config.toml
head_dim = 32
vocab_size = 6796
attn_scale = 0.177
init = "normal"
weight_decay = 0.061
grad_clip = 1.0
decay_shape = "linear"
final_lr_fraction = 0.0
seq_len = 2048
train_tokens = 124500000
Each number is 500 + 50 x the weight over the matrix's rms, rounded and kept within 0 to 999. Layers, rows and columns count from 0. Numbers have three digits each.

# layer 6 attention query, 64x64, rms 0.282, rows 0-63, columns 0-63
465565483472483477496530455514566449393471549506435502532446545515464525482521468522466529502579611420423482502424549510463546489495527474491574515470551590511459547511436490475549499564397485
494525506582456539461416538405510532518519514483352493531485482492529406580514592401440577591413484512537570573529473497501588472523549521571465505570516596498499623560509446511434429467551421
478474500482495385481496457530510474464609480508464587431539427602512536560689517521522534490470457526506572417487464461470574470406447447535507502578501533497426448485411452482471477542485373
554515631509511459420498473476477492557485535454524454511416396519491507526597474454483398442444510473496522417423461533482499498485598620463489494408596477505506545439572506487526505493550550
485580491520447493531456563508455460562501582542474484529601499534509502573524550525454520485433467585443573460376446456589450516508563433582463461528507447501498475565457426565435520493518523
543505496497596469545590470478478575501505533583493599502507439548546507461487478561566532533469478434479530538612335465518517481549424486511467532456543441441565460504417456562420440479402477
415468491518655391571534497493489508564473523509526540485498696417408438440444583491470501451423463451394420537553405427503395318420459453549432488487449421421440602497431495493541415625462555
485450587585440511427491526391506377537428479513442500488489442575534525524531511487475577538445495498521484524527591469465629481500513479506484465493506483511501473516527451505559508495494463
529580509503583497400424493414440467477459464414543578448471477435550447542468437455460455565523502433526466459477522472532571549454433568496485611498441490529497482516514485453459580502509417
575543594418548468577482386468588544543594495452404420421504527538494476482481524563459530565443550506570559511456415466466498537536493562474448487483462490516416484509515537479475457505548508
601528460412450481433552505480505400442475488524400463564475401434446495499490488457407455462553506560436430492485552489551423497579484412486540496482568455456437583459565407498508592514461643
604471533507578542574498559566588631434547465461520502445495518437472481456496534487514514500592493571566596525508500477528491450433401502584458414462456494492532499446484504577426495614573526
524425525519477458484556526501448466492549508497436462464467597494505486462541499503509496503558550465504536461454514550600511483517422539574615497473475428477571506504476466434487442513346415
534575446512470551465524477521402442451387439441478470488467547412495529530471486486532434487502487458528523468578476548603456481555511491444485432404541400483478473623491553598598538487478519
489484527573572465488553535471505556526534520475399469494476529461367539451446485470482431502539454482547449444385488481521481516516524641576469528474500542450553440440397358458458504613551531
434467430503434449571472523451499425533459549541501443554491460522428581496440390464486554478461483535476397486513488516631539515526382545596498501496487430538494529595491450521541418438491429
486570487559524553530538448564527525521437541592543537485429503457489513475470469467479558536452450467580411542440474465496483435488449500618536505505448438488563424574494460412378469571464533
485514561547401474468493573469426491537447440556527495502506474613519429589519572461523479581438535529485518562470555501540648552559503455387583444576476589502399437578466553398599582519492411
544473613353584558491443466536441466505511531540525458528603524514512509586488508503594523525499571531492608410467494537520470440556536456523431490454425533575496504448500458493532455565594494
476531480530520606509486583511501499513461471517521469470421539470508492524497546558486402512534478406551404567533574534614514463467545442582490568506473512475449474488473516561515458485420568
456530491520434475523456518414435450486515494502497313565484388475440580591542520430490549531482453603510553516484356582422550511526437481459406504575508518523508480467441560536458514466526495
465503481478481431542478513384529457453475475502559618515482506392467480515527544514472432527536494525517588529625546572514512569549532588467501491462449516553474449550625501478534553541460452
490499454534476362571517517452471417471496481473479422574539448441504501495498492416480494580504567454505525510465562552562447518582536519473540435527465571574540459464563557538554513433576501
511421526365438537565561620521546502521476488500480506476465519550500550474655449528585521576473518527535582424500564523481488484536494561471579506519579554535520491464521517468457510529544504
479521477567365505487440488472500539498503638586456447380391451544549505431558513509470530475562595502549410473530497502410432531555580508513498523468509448539464466477479406463484486526477467
647501558491456478448552442528488516526528519562409601567503523463502478531399524499447529508483492562487432439449472492419569468474449490512460435490499483502562494467469555504433440535517487
381436460534382522479502482483283444581469517429545539565443547480446463445513531542462555523466529434586450524446549451539618538574521401432557477551445573473497460491504564433578599529458517
558538507559466433512583404439472545369514512528587507596519432473536471398430497432448430457601512514578531548589448485504429519418528485530480418499552457481552475519441586530438437533498499
534469507466440578384463569493473507485475508449540496497468460576573500551588585518462497550455569476523562562592540515524508521520516529459484464517525511568422519466450515496535425444546498
491569534570577493552453501500556621489485467518413578493498550412472440436452578501495483533554462511510501568556355515496407469491571495599475518475499476457511543523574475475378460477542573
523452538431536444499439513516606485502581446517507538485512486442477434503562514543554481494510473487502460517516527516469484537484508464398549498486577518422455464421490505447464499568486549
521406432521544465500475447473547485541517410494484576480422527527470463491497429475434478529411591415334534500529511509473459436514463440426573529473488505423481466514528585491526594544473538
518511469578465557358460533561429484458510552579501452425533529630516524507522550485531541521526467510488442560518481475529564517505491406547518515529421484524532414493432478486561501545484492
418504472541538563526575442488561556482582526507451503534498459530506570450484455536492542487544581412423439446559487448446455505536642596517514478518537500513435507493549401469585552424551466
558504475517479550533444509526475497497595528584371414449575477545498475587517550440574540504528516621481549461454505500423495530621545502524503513469473524571493470491602480516384580572517524
536503544456508544557548448509445468440476495460552456463499522490539484558506554467549531525549534556485529472439526527539536420474480523495478406520456456492577497536510514497494512541527547
500467471488424494551522461461476571510510532562462531482490502514556513529484426486481492575380485518403525461493464529475456483518487474557509401488531499515557521577460522476488523470472468
482546459482486472497475497539465514535522500613538473458490610582525434459523505498528469484547465626537504581548476487545468523482476332453534464469450530487493495531403561492418450581455495
478529486473540519533525467603509496501495495538544535434413609497563336482434564535453481455554504504566483521467444445524449518488412408554401441552503506507504526502463476507385404507492536
539523483485545448543452521554505484509459507476497491404520529444550464479568521507464489601518536532529539525537498596448519563528506611443515440533536499543491550542519643542497550418495496
542525507483595532435496436452534534496462554443519546496449442446588577541484472518498447502445483491449496503577445448418463529513558567499425517433500426520460536496537555613614502449554415
552481442541525618399442520452549522530501471461508474466483454563539483521488532480453524424578521518526472481520610506497525472507569552584582558523520411483478503486613503486520520439398555
441422498550521501624496495561549501458459542568488518454416511498532500545468494515554502486463500514440503491468401589514485499511524424552500447560501418489523549415446447476457398507487432
571573531403544449493477492530449556471583576524444419592500452604526501448443480449466468530540576590475472493485519445447500508458507502474493453485563457501505423476502582527556552515495425
525504473500528499470477480465508489500518528528571585517525518569492522526532439531546542488482519504435488503522482460504578536531538421445555464554458550546450508555554520454525526497471532
436584496470558479574445491515504534581461421485576492558561506484513419511473485606486464488438383543576510467536462549494466470453384412496395487485404545490525458478523545560425541495542571
476518506541466365523494514401562466471465568519456559464449501498516477500484433553459426498479505513459509495504546473520496519462464565484496552489462500496503473514412439466436436480499454
472548419563382417490506453533433462448507525539527484614575508564409585502464443489557537421471514449436463466386568417574505507526557401387614480498469529468438467583473550497518547473457438
456477504481517494524488567494438495538528614495400449498600489473492488510584566528506486480503449599478575439565479493560431521517533545550423533551453457583541503445571442503449492562504521
514502502516487539520470470464532538426469588618481545553500408492513532539467517454453479491436527431450510454497472510498500481553556589538574508518497497516492525533559504521543435400552491
487539532472468484516511499574402515458543517422535467462530533536506519487469457541502522488493514374493546416586474464509445490527485513490561543418513482501527481536449504552516533472411554
570503494612476538430512476415392490502521631505450396545576477577496545541575555493512468484522495586543559490487514497552527431516626467623488443496490481504482445504517551511451594441517454
574397531523470621477535465486442508475498521421437506492469431499560561515461549478553499458419486479484475467620488503467529576584663542482462468490589472487338531463525473540547559412537459
433429555539457504536595504485545547518495450455525556474523487513438587503539444567501490402462525460519429478489562503467585537564535622451524469432530428486422466554586517486508554399499486
454482473463438393532499478484536495458487515522494477471556462476425515438469528451443454440525511530496390495550475467458467560508567487501548528559509499545461541473521459436489524523478469
546575504548460385568560500582551466496517518420460513567516559467551420479360549552458404456458531522534557483475471475481369520515442487469494483503462543487648485500477479484482457542522531
516494388531488589469578564487535512483503529494440507497457438490478577481508400467482531406533512544477398544438578467488483460402513584512525497491572504464477500471531473510479496460487500
509492484588497535496497547450446526451469543473551392486522431502504563554405544419492522493494511477486529533561497545505511551530468505491535474632481474529538530590518576508477457424492466
543493464467554546492557553511503567433531526523457499594563471560515602547622438474584506513467403521420571402530534515533472502527552512425517507498567494488450491541575446459525639429494519
431387523484448556445485521462539462483497471527559501575462519545477478468564519483510510567485434373548396583570463467464521544471490523463571583456553586514525591465527571484514513450505435
499461514472492499493511565459478602459507527543477495461531548453509445444509490486511562572558512570495508530557506547592530470486495496536436484445456459546439524481572415462518484530503501
524550475504520435535516442521500519417537526462442503512437452554539463425513446556445416418620535509486489481468500467532450501445441457471493478538549510449551471374508441461447469464483567
544561516629411510428520412518418465479571501547443445448482379526525581525574497454483536497503532520489515475528506531459514485502536475559466424519557483497416427453528512479487533603552495
448440517524506507369482500436464468500435483513459466532471548473451464571495474503461557443545508563527514524478469418558541424471472503574444571499509508536516586489566495483524465535544558
# layer 6 attention key, 64x64, rms 0.281, rows 0-63, columns 0-63
558540486489480511381557469573593564512522502489480479502491487546484589472474453486514529477566589486536476522495596492506555492448563490392536467463516504468445509504523510456564589498558462
435471608586421528426397477485456530519503507484472490443461485463460411554435676469537457559501470483577539570528510464529605578544483466640458579547555552466475485526507529496461500444611534
549552543588427495381395425587490532513512449577588488425395455525529496536608408516505547470481460491501491474495470452402528518432443434460450430448562485541536471394482421447389481553556527
535397500550644461457637479455437496473519577474489553446576403485434500519657449486473512510446521535446563337464546491536580499449522584552501440550576552431476494383537488558504589440565406
538564545523487468466401558578471582595467500541545577477505501441444477452503518583457484501383496473512559486484443489548444377477484365576512486489401533402586554536509458547471428510614627
545464563503465523494524352412506522590501470499481383539438520582526619601462467509441492488430427482517475466629363480447498521587496507504525552438506486493470534547397490517516370519458519
436474467502526505481565502406478473600409371518537475515456558457553517456505444484437549537360412499557428521665449543526469562483490527364524514467477608597479650543459546543588495457499477
459442540541420578413469461390441453439542498578501474460521450560468503555469486486571557498548505596454504548512489527488583523484503461596495492556448517488487401495468553489472554529555559
471548407487502549421355502385506479461512468554483425479434420494435477531527564390472497529563435499493533564403512477436483453524508565556484618461547503529520523457557464538488613506505504
624548536470508508622586454561520483499525488568482501452453536489522484508453531580512508573411490381497575473579430492468570578561510597497502579440550515550523479443526500482563499450555523
508542546479514426592542568505579530407460491491482478475525446418371598410609391531477472564465499517398474488548481518547459451520439445523503459529529451418396550506524492503586574511518577
503531554445483492557480489565536532445481353492509506573514486427441423466424520510481528501495502417569499500411401474519485512487405513531485419482554471518523537501463448550454336476512491
465447543525444501471509458537523552409405413508509513491475498514514504486521471488506469410456535474574503451508515549583446530555520533512559494424420417489481437473547430425532479538478503
477534448496499562547621523498391471510497477479459417507445498464484569542577550524553466474517461500474518481519495495546433471533550475471569453459537453458431455626476624644601524483491507
446483579531466367508520494478535453503423527507368441543461482434454512503419509536419429477450479511476523458389469536651536492520501588500534525475433561579555492454446446462538456536599484
517525468532480594430447481399455559554434535478464456433542501452586630531451516463526520480432471537462497519566549481491462491615559469589481539471454447571512408500552557477419591538527459
449467557491439494474437540443572443478478429545502462548459568486477479491459453551475345586457539439431464515503463506502509426398487478544505639429452505445514476527476582515501424519484413
480483542536333498473461518546414474445546509543556493520586462523383435492512511461485524482481496502629481547387544406410554483561523350481532432539462512461497405470488545411418594575521558
514495552426476535552527426597488507529521525459463549523527498577442378448479434515493539592499530489457546379490474461533472499511489436515491443470505532578544510511438412589568563510575520
487395415502491468537446444520484487409473502551498480542465592491467501518510536523517506479551559456540455541429465532693489445492490432500531513521446457498440496493452563545517477468435516
578599616509473469498504518492431474567526505412526434484507396504485533565459633505526447523469426457527496518639496547520507515530526405519381535551506497430591434386409500469425540481512535
394436441381447479561475443365483451569578503508507470506442484416486413518563568481464488509568559632511516537500592440430449526575562604479471508557513471563515457571555528521359619463495486
493531471573520481603492514491436451502559579422480511491616419407470484455465545399545444567534526488539496486537489539498439505474488518504484463488446502479475411500579508528413607460528573
530421557476496560573570471544451488546508522580426551455522504509510475536581512477554568420534559571459455440389575484528459473468542503471512529475518519493434509408517452471350492481471442
582465483490400480421409528482589520469520571482431455396509599431425502420566408546516392453518560494457462470578580597449486476425541449619504443462475510531506453354562472448575416548485525
527599624488482443476498476474568518482474506458537459576427481593404458494412429543534463507425508463495483479531493533461540504450456594497496577493449534465510497557464589560534433569563495
425542407509459432518449495564400471555535460525597488590553534543455341410514499502598462430537465593532397500472543506552488532467544374514563502548451488402507413471566534421510579539479538
524547526496494395528543391443604476409468514441614515625515548414487582411432483502435373466532454476573498531552470436425424536430513517528468458451588485491514539533391638575547439465548537
514474541506481567466529414502398495423509539507598474469577485482473440474619543518535530506546534450579446510486521487565571444519453463566527442524581440538449454527553489510478502460488526
490441546535556424533480527419579487494497448418406498497429612462471442538447534507422469581526438507509527526510439474537456524515521528523538513550484546514441515575497497491493403455525562
508466472502498394590538447563519481470564489501487551484511480516466430476541462501538554453512529536564467509460409510449597451581433471373528418483585516499461522484502421486448514516417529
502483515492511510423497497441546446530529480560530540514505415425497532490568459439520546535450406585474544481536529581440541546565526505332563554496521492476446503551576494541528561456395480
516510530516450471419406523594544556501526492488602462513544505563505448510479442525557553445460569469505473512515506533507532431429466426533515512543441495464561516460501484437517435523486486
552536456560579565554545478527420598481566602584483533426615440428540526541562556460515480477453539557494588463523591479457518499540595496577494510515460461466508479465662519509558597510500513
542470489472439407559433479578548462413528531509440533471521527526432370426530442573515506529515521519460525409419515497508554491498425448553507462494430499461600454471500372452478504544537554
491476524477504477515507455631488469487457470418530582556479509498414486424391511513478498450483512447529420475460490456497522524496479511522500459468549526527474502509474482542502409513561515
553524486498460550458536493545479520536498513502472551469510492487485557537484448549542501479452435503484576488561544516493467481480414438499531458474502474540510465530512530528528536499490536
541541540486460446484450532583539480483431406439552494482448592495483411442483417595483486526438509496533469561593480523505506506368424436435529463469496512437483606488458520486584409524505532
508453533460558469603555487508582525472456460438481565535399539457547560450413482614445529575493502411553473500572483513582494546469480522524543499452521502544488527480483499522601350438561520
446447531423478459584506512505540442461544522484539460442509529519442484526495572461522496516531511469574452498497525480419556584563489487470504542513512504540496470466454560522456545427500521
532498481503537557450514460422411450493546625492506460388560418489548551617552598484547521561533464531438547520538556463521560515497553496549520525486591508524503460498546461556533551468566489
486503469558522484474363531541468522472561485502511517482492506476574492491560545502556493474602595520479488524438530510564474459474528455559464521508415407514523494445603497438412478623400462
553470415536524508511487473462495567549537410536495501463479562497555521540492508584426542507407492465463530472595476498473449497518451453524486518467512554541537525535445499578545422477445514
570622503442542491437472537592546527506481552546584493457557437410560500460538453544483448486520493550546477458498516496437538541444505478489477433491511493491503491464501497530520505472574503
511462495509510501464496510481458475532520567542552608535482458526494467516475469526546559509500505497437480535486548501404535482504542434445564472502530507464497515524547526486516548477472526
420482540482556498525533484481550453575424480522438533527458495499468523526487512503472480525426415492439460507579449444607501464461470534407541520494523511546489588568514443494489522510561466
523627511544516458488511510462502528504470513514451484475475503485534521523490409479461484560435499515443564536507456511464517531544494590492547550433530535549505511574459487458520466480463479
485548429531425468481500629591498530487539487567586464569550455529522518490536373412570521488424462576556446515418525582433521439526529440429523404477439502426540485502524509515605544516450493
416544490510495424575429510472537433545504525501455512474573550490390425476487539607465473509476433415460596492493476417524422493443480466597496547514470533488545557476460421506559478457553599
557554441561516466432496507488460479550605621508476482427524465554609541519438547485495524534483471575555579490523569467463484546546512508552429508491515454530536419515540505530501555442485521
488504501435508541522499497520501474540473526438540461546470484541498592529539493513528501494439490403439502428493509483545485518587507534503538503487486437442511485511479553511539524472514528
447515531520422456487400560589401538472515542562548543510552515473443400469531501528515439496536528506505506539425540488538467415429419369558437420510544500450563466439514461441438433575481558
535455499516521640531588501471349506523562523497571509465529437521494461547566526480566570514599536501528497486529558486526476537565509482559526466523544443460536419461521458506425566487516555
427466441521437563527541480501519470559515452571465487517551461504479515568640542389533580482487509549484450496467563547449524520558593532499554423561562430492458465528555542444429543556473426
436571493539508528424432531491496476464528469564484452443554479490493479499552473501483444521495477557539480448587543567323509517489556536526557516533440488521535486469549536491584556512470510
487538473518547421581587473485579518474504498506513499560528561452571519505429448513467463514486462454509604411550494509498441556511467646429510514441501494570599580589472558604528438465487507
506570482573575521533477548470477575470515480556442544474545508460546560491578511475498511479524488545523460530418500520503507442461565550569526514514476472460399445537496464529479502524452492
502502462525474401504438520545463483509527539477557459537398479476522480487442568498491481495517462538538508521598554522492485516514490511503512508523509493502576511477439523594548529393473516
450503437496502529538548501547466439550507546491480587480550439479403511508554447532510473498476500511496518524392490477547510479495526422533547479562567483466444435534527513488464658456552598
411440496445476601449508475406457449492536560510462429502490495531573520545535559496541556507530493481572454556582550526508576494558521572466417552517503474535494531541460525427446602506429464
505539491519427489427461474480574486466484500508435542469505558494489487508494505539510477452537560481487502469539559431526423502490517465580452504505570514516500507460530492451527483486514586
557587491516658462543527510510536543475463493522526539506554471438499559483567385457432458507437539449511443485482444501468489493508533495537506464482530420486449533539471455552478425497477541
542560566535408450463474482524482599442585490513553512505543444546472454488498480470532425444518523556474486454469455505477460460470504373536508402460466468460567460407462424492455459575527539
515463551517436490452434536461442490464492516482436499500437564487533473459459495472539494556512438414495524510482530527560470536498529477551420479465546590512529486485484411477489467510584508
# layer 6 attention value, 64x64, rms 0.264, rows 0-42, columns 0-63
483537499523537477519373405497515478477557479514503552566549415474544506560579506582517406539451513550533485488519527418578514553435465491470461520477474510546440449522464582545528545497563449
469434548424532485525419489443447479624476479539496535440587471531493510532442449481523540511505522425496488420502461476483462437516500449479569539519535530531428552462569343540525545530437517
484447399551567407503522422554408572474533500483513478546455502350426486535536424506492462500469520533531522553542496567497487527465532570530547485530501515528532426585493522508455451498539519
434486465480532470533427525472523478536452457451418509495558526457508589541551505476506492490467479517495484516520501438467490503577493420509462429507468542484479512468552515560494497509549534
546484550545485517513553442512599336457511409522559455448529499539587518510511578512520415406488536535512492491503579530528453473494500465465465528498450466533484482357471460601455466489552497
524487521473546532473489534555531550431537481492513423513423519518424524512515485514458464515488517547558570451527517436490517558440522501478444485513513458518480499512559487502484543517509517
464565450587533499438534565533466488538525502522517549524456490506590498416491467484442516633411484469531455475433548587485505557537510494574407528489509471556465487396485552431440486549404435
536497554467509545483473531440488559423516478499498517532540544519457453567494494474511464471561441446426491490521500489429474520487498506425502499574529478528492539470466393415469516547432505
478449457403546514493479470565505522387486590509572441611538581527409458510538531579438462472514451485469586456535455566519498500567566541463465492549404466515514477515466614481505512493585490
467497436500518416457486469514441462532468485465489442514567480470458512525491551504502516400518585448506532482503504518509455477497437516488456541403479536400448498513464557530509506456532492
460448574528525505447515473569474502560496427473544518562528488438599514533451458402498556508549549509490643443549448566421492476515563525472406348536498510447503430544456508526568513523506566
544534475486518557533462548476475535552523461523548453498488544537503575466468537462528383568484492537540405540347460439474490525587530491517477518458519553546618521473454516480591519606414549
439532507537502492547532469509485539563468509489491560496658597495462472538463537557564381503480534558552511445512576476520568381502603468454411532441500578499442493482485506550522468467494401
564489553468533460496441573510448480563454519514491395556513493457576505468486465390556504515476510456508536501483484477542500537551469438540520481387647511460494554495602494519446510447479415
564519542555489471611499568549472449601462505495561483445468478490553501463535486464542504568512486537499491460500518511524424522527491545506515565603486452439493541580460501527482481545616433
505409569447467568470528531503474515455474458523551506510488467552411530441440476462530539635548472569380511530481465531531473508455529533541480408557499532538502504566500487586508497534527482
517538480438472572449421612478479415474484433590458510479452515526437526448577468514513530432494494619502441442527513455457490489550497516581444538451485433540536569622496518540453442434562532
511493543538531541533423407496514557369546535460433507438490540442553538525465452440500527447407580471503556520474508556567494493475489505459524443479539548378504526472472475527514585462427508
505470469485412543520477547606591545460543500529517454496375496501495557456429571543426465513598462507432547556543580593465480484467519470483495499426522576519466469529439521492418515502498509
493551490532482431439542457456499438504491429436475508514480459484500535500514516441574511501435464462505407563442445430482487498549556502552442378421447483491469455537568483460531503557494533
515583505632519480558548449508501617481526466550435483523463525424365459519499496583551477540557465479502534498581506482556509447541495477479450559507487437492443475459443507538555593475547419
604541556399492480463524500519486460562576533507474458410482491470456567511502525448514481602492557417474495585429420390586470489490508470564541414437516476509516616522561616472563523509507457
476361479566593459478482573458567493566441496515511564483551479465465515474526488430533551511543519449488526465451478541478405585534491447511496526474477536508494490422421527529405476500524501
529492567439491498541524493480533486478514543524543456595506530459497448518568591489517482417503436486509545470562511409443494518460543459442569569550435606437481493448521499478435413470433496
490529436504500433460556563413554423474538373572562505472580556625495566510521536548456450541514447511478605500425536451432553462457436491553500409504465416591448460466467518487568476478492526
447504488418519509495557470506514503511488512586513408464499488505519499568452552478458499493557517517537511455490533490530547400435522510457485399478432508482530589425497408500596520501468474
492447451455457471553498485512539509434496519578516497568504498561470479527497498480502583564484469500417453543505514552508480531455535510477432461498525446584487505465556524512402466489532487
541511554465492469441555501490421506533483469554505510448435505478543513446527531469460611559508482507539528479478439555437413532426517555521562458454511491368589464469475510457467482494503465
509437531509434475524502523546545600596541546564544448500473499474503478445495479457467472534470481491604597531552462513500458445595498443425461534567515411572440523444508496502503560509555504
498476422450453439525506478483503536492483512547511493484587583566470509474560499443455493505482519430546477504422523509507378512576512460456449547479497507534501534464545519484491514458487460
456499502499591526533528517543474492482490390488512373625568558563527502484535435436534437549552494455415479370494579490468505414523466438593457596504424457518483550451461510530496561372483471
520489495614482432461596521511396526539487535442503451516527461483454496510555579477493415542497469411482574530510471600493524522413479490419451463537493444535495482492493507510563427514446531
557563540451606453519463494387442539571582436552489543590528604516535440483565421525505605536494464494534522418564431543499415437530536479549402505447496563472433402513574583514440552539491423
460502486590524559513556503517458489381525466479488429461457625488456520468456458512545513543486563468501493482420535577516495433590464549557566447364479492514504493465507466485502522455465478
478509481475576576482423502476464524536478608476476557637539489491522425526540496514498541537483511561509481501443480422516550472457553570402478524497492530487536536458495520390427400468479493
498396495503504462506587494600500536344514486458443514437452395465552453512378511553390523508473572472521537528457512580453539442503503594505529414579519354573558556490493489411496560532514497
516529500393473586537484519436592525462552507538465548496407506545548395531556451508461481448506492531496510633552498509537467410530504479519556480560527489575425482523599524473510439566460497
483597502513601600471543459427579588394533403541514483597541539523449392497437537635476458480568530504481618508499563470433471528466492533509468525489529559464468476459450465466466556562445464
437525418515520462463435448610501429489507459485500499373515599491500497521466457513392532466540464518568489461563585569405415533535497543541586529577505498489560570555436556542481577496525604
515526611531538564431500438469565522476502414452452522525499475453532505601521545476517588375564524489447567452558534466545554499349489434493400540535439463390562570469513584462439522466435573
494501514535576548431486444475503433461596427419447490631477516517511485517520468467493372542500573397496469572451482589483370540496456541564508401489510503536477414585566474541515556631437572
499507520473432509531572484581484519527525450457564467548507609642527515475492504553481485524570527522469472435577570476497466424503576542481482492501508513543541475575541513486435536514539486
509519496434574588457439574530545482450534502568430385499461564392507487520532536403533458544465535526458545665453429546546567499569497463498433397454519500431511574438506562517548410477475454
# layer 6 attention output (transposed), 64x64, rms 0.235, rows 0-42, columns 0-63
465449458522439572606585456548507463503478527466516469493423590428481398423510554532487534396540498518557420485449498516503533507534493489491490478444530498507487564487478468616535540465464459
531414501457470538476578587488498463419401502502522429524510500460511507490449498470577405510471462527592552529507549499539528430429533482437520476520515513531523470455471547467457463474500558
490466405475502474469454415589541534468552619573485565493552539525517547510504455555572504457448531492427504487509497428460530494481588423544570515435518501491482513513483490644503564420499437
496503467446458511563570508525495433457438517538629518469534535538579474491535493530460562480562505514517509518489488453442505487454498480545498505518515514557514484593441551477547498543449508
528561521367534518504534438494410554524464487483528508595451524523414458441457456485555555494530481512508413487446492424538543545593518486393569510495505516483441512552495406426474542483476556
455442439550470483545521437498479430581485572477481485505460476565548486483489486560507531438395505445461484445507509512486497462520497492462509509524461519517547483467535454473520459493446501
496543570438474471569366503559466526534455483439464495520460491462466499501511588580474597518517501515460608484568474568584416542529523535509400504481483516514522530600597528544451504472589511
502433571530468485501526596539487405499462536465477485510427468534539511523480513496571485492516453571555503502483548558537527476567529496485546491512453436473503500519395501506577384518531500
539486427633476449397506510413498533477507511522471579412419483550497622460502457544464540434524461553408528508396473512514514477531477447483519566435509461455496498509466455543540493604448530
521532439555547520532561491527578585520549514533490582535519477512469451485555461516428481491526516461550562523464504495454476496506483534476531506477590553506435472513510541458461551538520516
460494452505496453548463560422595499418377566541398508453486470476458496452531480542440499548592569490449461550493553493541557495502502567521523647503479534517464470482546374401482477454457517
527403547446362584564506471468556437483482450503469532493489391487476466534472486532489472472442508538463514470546429519523487499539492497518538397558512469478558483582476495589449530508496528
515441466412567483497401425550508426468457496466525507506470370447469493432548429477492472539587439445556497540559430648478502461518458498462524553480538372591468451493478577452474579491520575
503462514526439517512508527536546430529441477500502582474547544504472508463495510464501472434486514432575470521584628457495480562442480544505553497509579476532521550481582522454451500515487479
488470578513474571407476496465489485427484506519494495552467492527523382487590497504475542592447510468479551478562506485497549415512439448508501504470601469458465575503502462503470503466436429
475559532628430454454464568559578519478545481471514435443511467528557499503443568493520467517434506493551520526532433503435498472639483463463527573513440442471545480471502480535485509449388547
519571447549487486586508492487490454421512511506596532568475391532555463442453509524497528540486473512465495505561576524411503611481474478413497446558496602481581519477490553501517539537487531
465516522510442439522518505486426505529455607544537504536546532486469513461499522484473473512414451498498433515461459475511477536517544556572476488547458513561428463429426532459547531513586482
483441499539552441458502451425539597613515476451546508565581456535489525428421511482501502479496513530477470443452499488484484452496525517523489459548496422545475508562621479513502502443549478
494528423479520523558538527526490474456573457550534554507548549434539552555565463512492514590492452473500509535461448495516488569538463526553465505506519626519556508507536411502457442485459533
573521540498462530474475440543526411504503638463531543552499433516531570509481500516526551515543538454489465542364472486479448435480523526466485508499533464520528528492451492577467472494517414
499494461575417596534558555545530555629504496473497495461531505547490521527562455522483495495475419434528429530498451527464426529506467492447475513555555562456548515538528489449386505509482540
532570525454441470465488602547474520526507547435476486580575514576517438525516511498533521523576543511557554450541536444491527455545495520454430534458452498527510490609525567524572525512500515
488457488524598596469506532541431505530507401534520469492526495510479538489491417481473629463548442465542534401493574528500506509458494485564584506500446455525447495463483480490534441488454530
505508523423593514588482561527506440526496494433510472484485556519561434521475526468533502439580420550521559529495435501483474428455469547454443540580417477396514537555526499569425542523484546
568496519407520518520513488448507553580484487456505559461471466503577549465478482548457479510491464487538477517492468461517504488482454478491538525540486460480416348458517466487457504496509525
558549473553478455478509513590481494554521508488552533422492564488539511507424594509542510571472494498522496557478511492523474543499493465471548538467485430503517500545546462540582532522454534
410618496521463527528475537538589501479483484492388502587541449547447584565526524518463471480429472457437459519526620438486483444485530494520488553596493492396446500517574561468585535442519557
542388555501473595425454467459508479494392535456525440499520520566465588497383478501559543454490560443488484540478551492607590449479418500458471510535502504545479531509512433520493523491559492
586428501547532564474534492519545499468418479478502556468555502498490525535533441504523545515449460506463588507427482506508545482489475473456513432498487523478453487524550522499547565604555531
533504602545557523467528445505533463592461528482461599439442449477519439474490535571471585508572494623523534589564494445404526511461548496442505472548485469509427548525524492441441422559566545
487483540443565540489425517556566534543470493568452517433465572580545458509500439517520540528479531501410521452360531602477516474490534582495509548448470469548492472529522559494395513512506453
451463359606477511500526525480550463415453536485570502456395436410481527459406518391445431458523486468538397528345631474494508560420526550477599464618550446431543550529438473522455453392460528
506486560490568513552508454475435459556466576470591514566500401512519459457510530505515535495475469466467491533651465517495468523436491427409472420567524517496500493444477576451478489527520500
513475560528379462485572465499534423485558438474484389423412437484427560514553455483450490411576509495525517416549507548536479503517443505468491411506535419449501486513487418578561566480448526
547506509476493493560509558413411502508425523509523435574535549542553564530492449558647515515491372555461536528481500506585510456538517354496374546463502586447445419513402554555531506458558576
490599519527442445508564504544413453529459507487573429514541470501453569516537513475479533479508466500477466415397535495464540508466433566486439528493508580473613506524444498560503562466533438
455464419547458495577487515574414382608432525524525482373449478428506549478535462534502537473485410491446519465612481622532427506483456402498556506522481421484601495528424531529454475488470500
480546598543424520381509535454449536521501538520500505534459522574560503505573504486501497593449487479554433606469431453554581427451524522530356501439559532446447529531471475483422483526417413
446425462451441399534519464430607481538481544533516520535457541508465474410452417508555502534493518481492459474484489527485481545610510556478563588452437491586508495547551498360540531574483487
423558490518489554409547571562454478628354471541509587475506492520424500463482558553442604397436492558531443500545592543457575493484500462426569534528496485476463533456488548470482482473505457
497454493521611390443425530419554459476487408535474553495487461439463537543559514411510479500457469545492468552442417534515566502454464461467506590487525514452461575400476531562411561500483473
540476503541451418538631338436438479574503607487564540481551428579476525406437477577503505435497553458383476415527487436464457493500457522515583498508494484508536387442495407477577549504545511